Weights of a small GPT-style language model, trained from scratch on English Wikipedia: capped logits.
Each number is 128 + 32 x the weight over its row's rms, rounded and kept within 0 to 255. Layers, rows and columns count from 0. Numbers have three digits each. The size before them is the row's rms in percent of the matrix's.

# layer 3 attention query, 256x256, rms 0.0716, rows 236-255, columns 128-255
098:135103079114138099164118089185128147086132126077110140110097159235150069093151135108072106093142124163142114136081166162146152106163122105105160128138143107107090061093117071156144089121146123091144187113102111216077112079108153121157102116126105080159081160102111080112189106099122103155183100107162107113151130084151085155119066104128135104134069099116150086112068128130138120104149
097:075110144170146095127092168176138124134169101124134158155135158126093142139143136095152157153186122175088141180141094124171115128099174168106108142146126138128060172206108132130122146118163147123121186183158148114082190181132123062210155078064156184115145078125121108126138120142132205171172125135116149152123160159162131133098104114114119128139141143119129110131127120064132124149104
097:132124152066205158139118146159107145115096121134127129105153150137135128135172137175136144170149095161101125089093113135118102120152155059155148115136135156120186144099105082196066147147143112196120123114121136071129144071152164169078115126083099135157157205091124162182155126153127159137144104131119108175115106148064126152136076136146123094140136214157118135143138092175125076154082
100:167153035078151145110128170081172160118139086128146188090125133173121125088125105172118109129055163145086170131116119147108112192052107149152085147166073141164166154162147143109101107118113144079141085138140127130119144113134174147095128097195130109123095137133168151195127134104099160059095138103110194179125086197133133098074168167162166093122145105127096190143071148132115146091102
092:124127120147116161134111137157107129171137091091119223122106187139125154190124085130151155113153111151109093131112064152091165163120128135174194142158053139103153080185125068114141142089144097144112173116167110129088154109125198135214152175216152137144095149069167108070117060137138139121183087115152123093116112149113168126159082140111152161224113075169107125159137103149108145070168
104:136162135122138112132093167126092107114110088105119146141144179121139113144169096160173082122121129205092096118099098076120180131068179155162195126117130082184087135124124211144157174134164160138085110137107102138090094154146086136133206148123153113128038084126132160170128108152111113137150121121085148134101146127109159123200133196135144096127127145160077140141096152169111106060120
104:134123111103151143086073137238139135110126093089109114162206155162088139097091110156141132134126148148154138137168112136160143156173157134175091074152081160144074170110124094108089127135129156087110134167113105178147183066139154149096227129134157166171090179106153128155125158153140133106158133154094170105139111116118148146090106144101156134100157102172128128180129130170105106181099
104:062188104171127095127111162142113158161164088168107155092114100145105130163124098117103061178124180123096145131038086197147164117060130115138155129135149161090112170108106115116096179133122139162168157128176074115128153096128076133143110149114160146154085139168144118167090062159126118083140132171104089143100132169138110150126140137144044088125106101089085091125084126110133131163093
109:090154116113130150106085064078072104092173157156057078152148121068133184121103150074171091151128090089137100163144115159102129126136114145111085145117108158178197199137174134155099152073103143155113073102155112116127133171128113100168161148140143152143124176177126137127086096100149120133130112119137161146073116104140125084133109164182092144131076120148080117116066148200078195175117
100:138146123113164105173125162140093138139154149072096084148150124161157132126135173136176173102119145195115094148136163133191155140126136117094093146156120147129146109141129105119134139149122089177136128124086195166108107178134121139100186163129149138125028099066148126100125115061142058147146123185108149060125162157146139137103115066126131133129120203152108123148170168116149101105178
095:128092144069100158109127122096120133152113134123110127156155104172147104083110093152123159061073127166098141108130153138146101144140147146075119094130118119074177212101171161121146099140066115138100121090128122076145107170130132132173130110087107056115128161159139174083163098169116094195111095099079136140147120108138144048148157150155106069125160196129131091103106114181127147092178
102:107144170112126179132096121129089141120072158174155170122098173075180145115094093107125154121129151095110124111112175146129151095095127166120160120108089151085133131098105095085103128104154105127134124136139152166130126177114140083136092113169129099144152185125178124099124084166106158167163094140131128164125146122158189175135174158078187130148131149110116106100201141143173061137164
107:152093128131171122107129125090177143113171046143133146122129114175126117115131167100100102097125108175139106119198076117119142125103122120162144126161099188176059131128127150140104197140184142103144228168119145104115165141141149166139158091102167130151149115155122127106224207080140198133193144131115131069137099101115117099121052155139044141134151122107151137133109145130070119073128
110:119097134093137119153073141131111128140154163093099169125077150169102100098082121208102110106156113163099141136208127123143162149172188168135080167129105117139091141122079171085090113131111126143153087185152144116078182153118118174131126055062135176190146151089149129164072111182116166143064082219096122111173103140122143141156135157100138091134162104126143219102146121178119079163154
098:162166129202102169180150106149077126147129096136102110121144096113153074117170132109149132098149114121095067159145138121076090144140077102119138148063069095147161129124092153148075100179089082109102105127132155086096137141161123153159017136117158151144096148139120194097152159130156157154066118120088087127125135164113179123080192147160164106117101144086117144187149154109162127155098
099:155134159171133139124087100159150147132169119190146097078115110068099120109169114135125163176156128101138115064158167058126120136180190138190117129165098084099106137145102114147192159166130164160144170141136077140148140155069109120159127131132128109051080138077179158148085173112115140132107123107147119104103157089122097185175114097113185109104146146111146123193123110182104062120139
107:107092168121149153104167141137129107105074105133101089127119111140133155083087070144164085098197132149137071147151100158179124153013166150089127078118182099094032169078139146166073137135101128136136111154121116147139176118100084157125156129150110198118156149137082076090123140193158115163186125126166148163078112108117087128159092169098059118179135080128126094101113145150101118059121
107:107067144116097122193099166098156166136147115122114097096141137172163155135137161124114116059136065136131133122120115074130096165139126151162079054140102154153185132122166029151102074122089099103098153109168111105120137073162174221135105136116116128134193098131120140069165146110127077124092109080101105163134169109144112150141156155125146116137178116134146086146120085084137135111166
097:136132122141140148143125135107164039143185166099120124089151137111150159104134039174156144116098122120117187147126138140123148183152136053132162088153160158139069145106157129142130160194140109146138125178168139120065110115144132112198141154135167131086119124091134159136135165168121114048108137171152130122184084157115117090102090135155192130132129138153074077094140119120134085122148
114:107127100144182148110120146102114143159190131162086099126101132151126146076147155183149123119162147131111163131141126156133134137096164181158137132116177125160159155117091129100132147147171087139118164117124173071143153121128124163142248115107138128125182117149078120107180120097154190062108164178075147109137139147121091132100010172112073095111100161187118122125101133129097113145108
# layer 3 attention key, 256x256, rms 0.0712, rows 236-255, columns 128-255
090:117178144113141165140149121160115184138068104092152127123125106142137121108088127139139139188130120145157167179112164190096133169198091089118150127111053122155127102111142066147155097100082103127217089110098119170134146102129102119176094089109058105195125150168122115149093119158089114131173127095157083119094081120120142118128048124085118152089055160143090112070075080136161148097169
125:126158151114093114114112143148124124140115123101131133167159182112122190172143155134136134219127130207089115120058082099124130134031141165100120136165105157177086198140095151109117173162126108135175129186129124102104163146148161162117156129110087226162178075151142108144178139153132082135111134164114201112099098178131152143138148131140117116103133080141142150151111136087135147134111
095:128076108058133155111134105090077109087096118139135089109151142185132053078115097145162104090122086167071066107160151121130134107086129128091158143124126141139137167098121120110166126116133118159040072115122083153172114153146105109041131074144096095086120124118135115195133111102171094109078107131153117106142138130065159137142114060132144103122118155094143131107174119178152117148102
118:089129110131144078091167189116167136117129145121083126117110109152103154099114129148137194119091170133086130080103075123134115120070096111178062110186068148206140132145105138156106159115089145115136117162092113130148089104116128134117165139168154127129151048116104122180191178045082121093115145147135129092101140141123147132081116129126120139115081145139160190142158122053116077109122
105:140148049164101142194179110075105122121176128168129126156104117104113159118111101129143170074100102098169122124150156155112146139206094150146129126159119113097133116151123106117166126129145087149094121117099073109109156117052140070109137098099178083100082109162113099107114061103139195157132145105170185093130149088133175139121091090120089139126065130097098105126123060131116171190163
104:107166161144146107107073130148106093173146095138147105097124173097093175117148126204185092161175146176154129097068114120159148143065203212122179148130115182113060132149123139092171147114156134100145129162117148141107133097173110137138136124104123201164106071096116121120131123125145150125126065184055201099084154186123188148174144095149125163131173154169093156133112152184123121150136
092:137141107091130170161086125178154162075173076156145128074105142132079094169125123134114185177081139208112167162176154140142095142143148129085099128094150089127158144124189149134079149106099093102101138090196131105121104096116132124042171163093108108118177111149156112128092145130149119132080098155106154068139125121148186138108138119160204156139188068086188154181079150124104120072162
096:134176115129124097126152140134102182094099120160175170072170120123163095156103103081149113197148162081142088203135229137129117148191045136123178095074094093115202095129135096157142106127105100173138131089145082077108114116148092098152059166132158085140127164151136131117090132157166196116120171092078151151150124116137117161130148117156139120141055135092063142104130162107164114163188
100:127123095116148108160079137121158096085141145057122125166164107159102136178150132139158073185099139202109100153060106134121132126072130141091081164138112160132145140099132185098116122098128132170135075117100145101075151182147157107089124131218130199120185140107127135098107079107132151078136116150116125122139186177102137058139129181157113109138123053185059110112088142119125148098097
089:101154194076149102142170146132159154158163192135157169173101106135166122146224131150129221114150084083147123124103130088139121156212121121110062129126212070195161122089133091161134138173081148147127179106091169165104112164138131091085160152110167122133130121173159111119125149100167178111105153116122104122090164073150120098151086049125135110115108134122110166077131090126137121093092
108:103141132176080126124113160146110100147132074164122121149121120120106097195130064076163144139135130106115135126121123131121112137115088151132108128120133122118209158111224119113156089121123180162088111091118045104202109136158130112130120158135111071098106149159111106126100092118167139147097093114147133164126063104130095134153093073149053101119064152124064144120078115112105135188149
109:140129144132131131147138156177102134131160086145172156105139152125142145119125163119152135093138110179130144112113122173103113125074158182115186167077106148108079156168085101081083125112184107134126119164093183129100163138157130149088159125173151205199106089135142136084148121159142149087143124132080101088174088094118089146087107141162119129154176105163037073103153152122087086089139
096:143084164055137110117152131085180131199137102146168178112152087155167105175144152083071155127145113126122093144166075102115166126166102151176125109189107119130137146099103115124145064162128152103074108122085153127147162115110149113150088153089155102084181154123164179126152189100109090189100196122125116109129085092138118139148109119121152074103132163064102117101128111093118162150094
102:169077142148131140120125183079140093129137123099136173126131139127123136072140143175120149077142126180075114112162201143081089153128174143111131174134110129131099132165155151050086137125182154126132160134169170144070193160133159180127119121092138187122135094116124157161085090133095175139136086190123130149165161175162067123094118073162102155106127080116161057040145135120082137144130
083:103141133156101146181124110169108096101151096128103066120137068111121082128140095133188166105167116172103142108169152100095115175173173133122147136108168108110150150113173131122137181151088066133089112158110110113069104148161166119159131082138133118160173123108138159084125157120080103165106090179081100193092137134088178085095089154114142153079071161167097199137146053092180141159124
094:106138144146114144150144111133148172143181172131150088117128134108104197094093192138085169154109138118124063099123199148194150124146185119113079116166094138106101124157133093122091130137151103106174117166126121171129088074132122159136123092173082190067151142116150113134131178112120168066083095146093157088128091128129146160169087107102103104143145080134171182148151193169139123117124
108:129133186131091180075173088143160162157087125102099165170128110153097141146100132119070165088065119171158118089175091143108135152114153134096154149160149127075094134122098101154125154154146109156205106180084106117119127138133172129117124108143099105077156157134160113140145153097103156131255091131154088115134095100116115081104116105126129103171115153179218112156125108101156066094111
105:132111158137195139168156192122084127139140139104157107087176180176097170151122137183100134087159085177122059106144152083153123164078170092128079140208111166125142118126135109116097160085136106106127124112110168120095126117112151190100170107115114149114168113108141140150164090104105112105085107108108172109124124163144101112162101093130130161078189073168132113126144105137125094031185
090:125067132095159179154144118152161074086125110099106138130141101199151120054088107179107139098075136081088171124138180130144170179178124073069145128149113170141059161140171127141126124152117110136197092144144148112114108082064143138102153127140141146162152137082110144114165150154151151118162078135164108155193094146143132131093111133098183125140176111158136138066118145122098122190142
103:116172141144095158152108168137085164100155155218084095131130201163150177070097096136184096128159120170143136120140174149135136120133140166155092154150127117142130106105146129144076090126118140098172183088162137118130152190132113129149150147083158134179097066165095139113130119122126080091142116117154121129104122098142111177141087131110131083156163124073143110191102067151128186128168
# layer 3 attention value, 256x256, rms 0.0697, rows 224-229, columns 128-255
105:090086061115141132117138165103134138142116099172136153194016152125104110058101104118116111080093159150125128166165107109120138176169158189106095134142182119107157085140096096092092129174129133093110113155138153130148118124111161161129154178115093142108156160134117102119106124159208117155138183149144139101122073133072136138116109155135128113114156109109127093139136121111138089160093
113:109137109105083131091141146127112142190102181134091124155141092082169117147156111110163108163111142109102106032115152153117127073120135131124237090083132095165197123096155112102170147102098128149102179109098062146075119158067114064199054199124118090143104128150119157113178143077141127110126103078136062120135158123135152092142134126204150177094150121148122111099153132090131163122106
091:159131148151108137165140109155151062113128115155145144083167180120147158196121095102129123121168155146119119130155134116123106182157151104084161129093183052141202149130089124160139174191131117116126078088087097077141090153144060111102094174164122106065114116156174133105182182117144180127091136118149202158184128130132103105142136126119060097192121121063137144173162129169109117154152
107:141110111175150192140150146099138143144131097128157097168155150104161147097122117174139069104154179112130124176062138140138082129081081091145141125089096122150117090105148124051137168147069067138089188140072104121095131085127105139106121140099150063118088159170157143162173109123176202094147169160153096139089125118171159084117091161135118146058124101209094119153168081049175109150102
105:121097135110098141131128144203105102150143121166124101166203143101105160152130145119119105129062124138089078097105085087162182133092114132119118109104144188102120152096127117092078110106089117128121132122161083084105123106149097107117108140113139159100052100132138127112107075072148059160145179123116172113171087127170121111142157117194092136052067104127072155154161135123108151102112
098:136162094153104089158128138148102106137126085114100141064176124119112147153163139149175076098153135230141198166110169146100064111149098171100149178138129154102100101081150097148116117136087099171094143193112149171099100118068124144147116124082108157084126104086120136090137102138145133138143068111086095099150145132105039200140139170162111158111133115160107093108119036087155097081106
# layer 3 attention output (transposed), 256x256, rms 0.0453, rows 224-228, columns 128-255
107:178082130134145155177109101140160142138095121112139105141039159075126160158143073179106112127130111109103087135163163115084118122151175199105157125117188097092150123105116138074080155096091147133183129120123175124078118125145158074140137087123124212121085155099110162131165114173117146106142120163150111116156180126141146194098103132093123182147170108104113155128094108091107110128088
112:172084119057140169135110106095147142147084202165104129112146139137123079095108090111165081099154106109098123111071172100082135123155139122166109108058133124178126127150154130152117173085222111103094170097111125097089209137113170091140085153097195116154090159187140118162108122102153129085114131057136117105147132102118147110100169088119153146097126107173113112182140112102096121140124
108:145108184110105083158084140133152106107118138154145104140104191115106057096173066116125066088095177129073106154143152153118159113104122148140078088122099115054153136128114115160152154122183126104087127090096156118132177136124065090075020108099113113122123147111143141080146155084145097177075156111181043102117135166084153120168179144068153145138079095155121145148203179148127135125057
114:136063124175124124131143156140129157135110050129111128194098181156154139117146149167094074113119136091160140156136099124123086167158097117127134081120113097188071128143107107173178125114168140140112144114134082066159112133108121162113136096144109149140068158127124105171094159149150089131121187151109102125091132122162163101123069153083135130127096125176148127163219109157093107120141
106:110135129162130156100106124152117148110135155150161195162141135051067103106103126130118135142122147130091115102134147134116132123107129123075186107138109083140103139116134114140095143119135121150139139086147090115119237110118163165029171157088142126112073136156107106037155126148103134170119176116072095180105106105111104116065149115144146148136069028151145140162152150087112137168100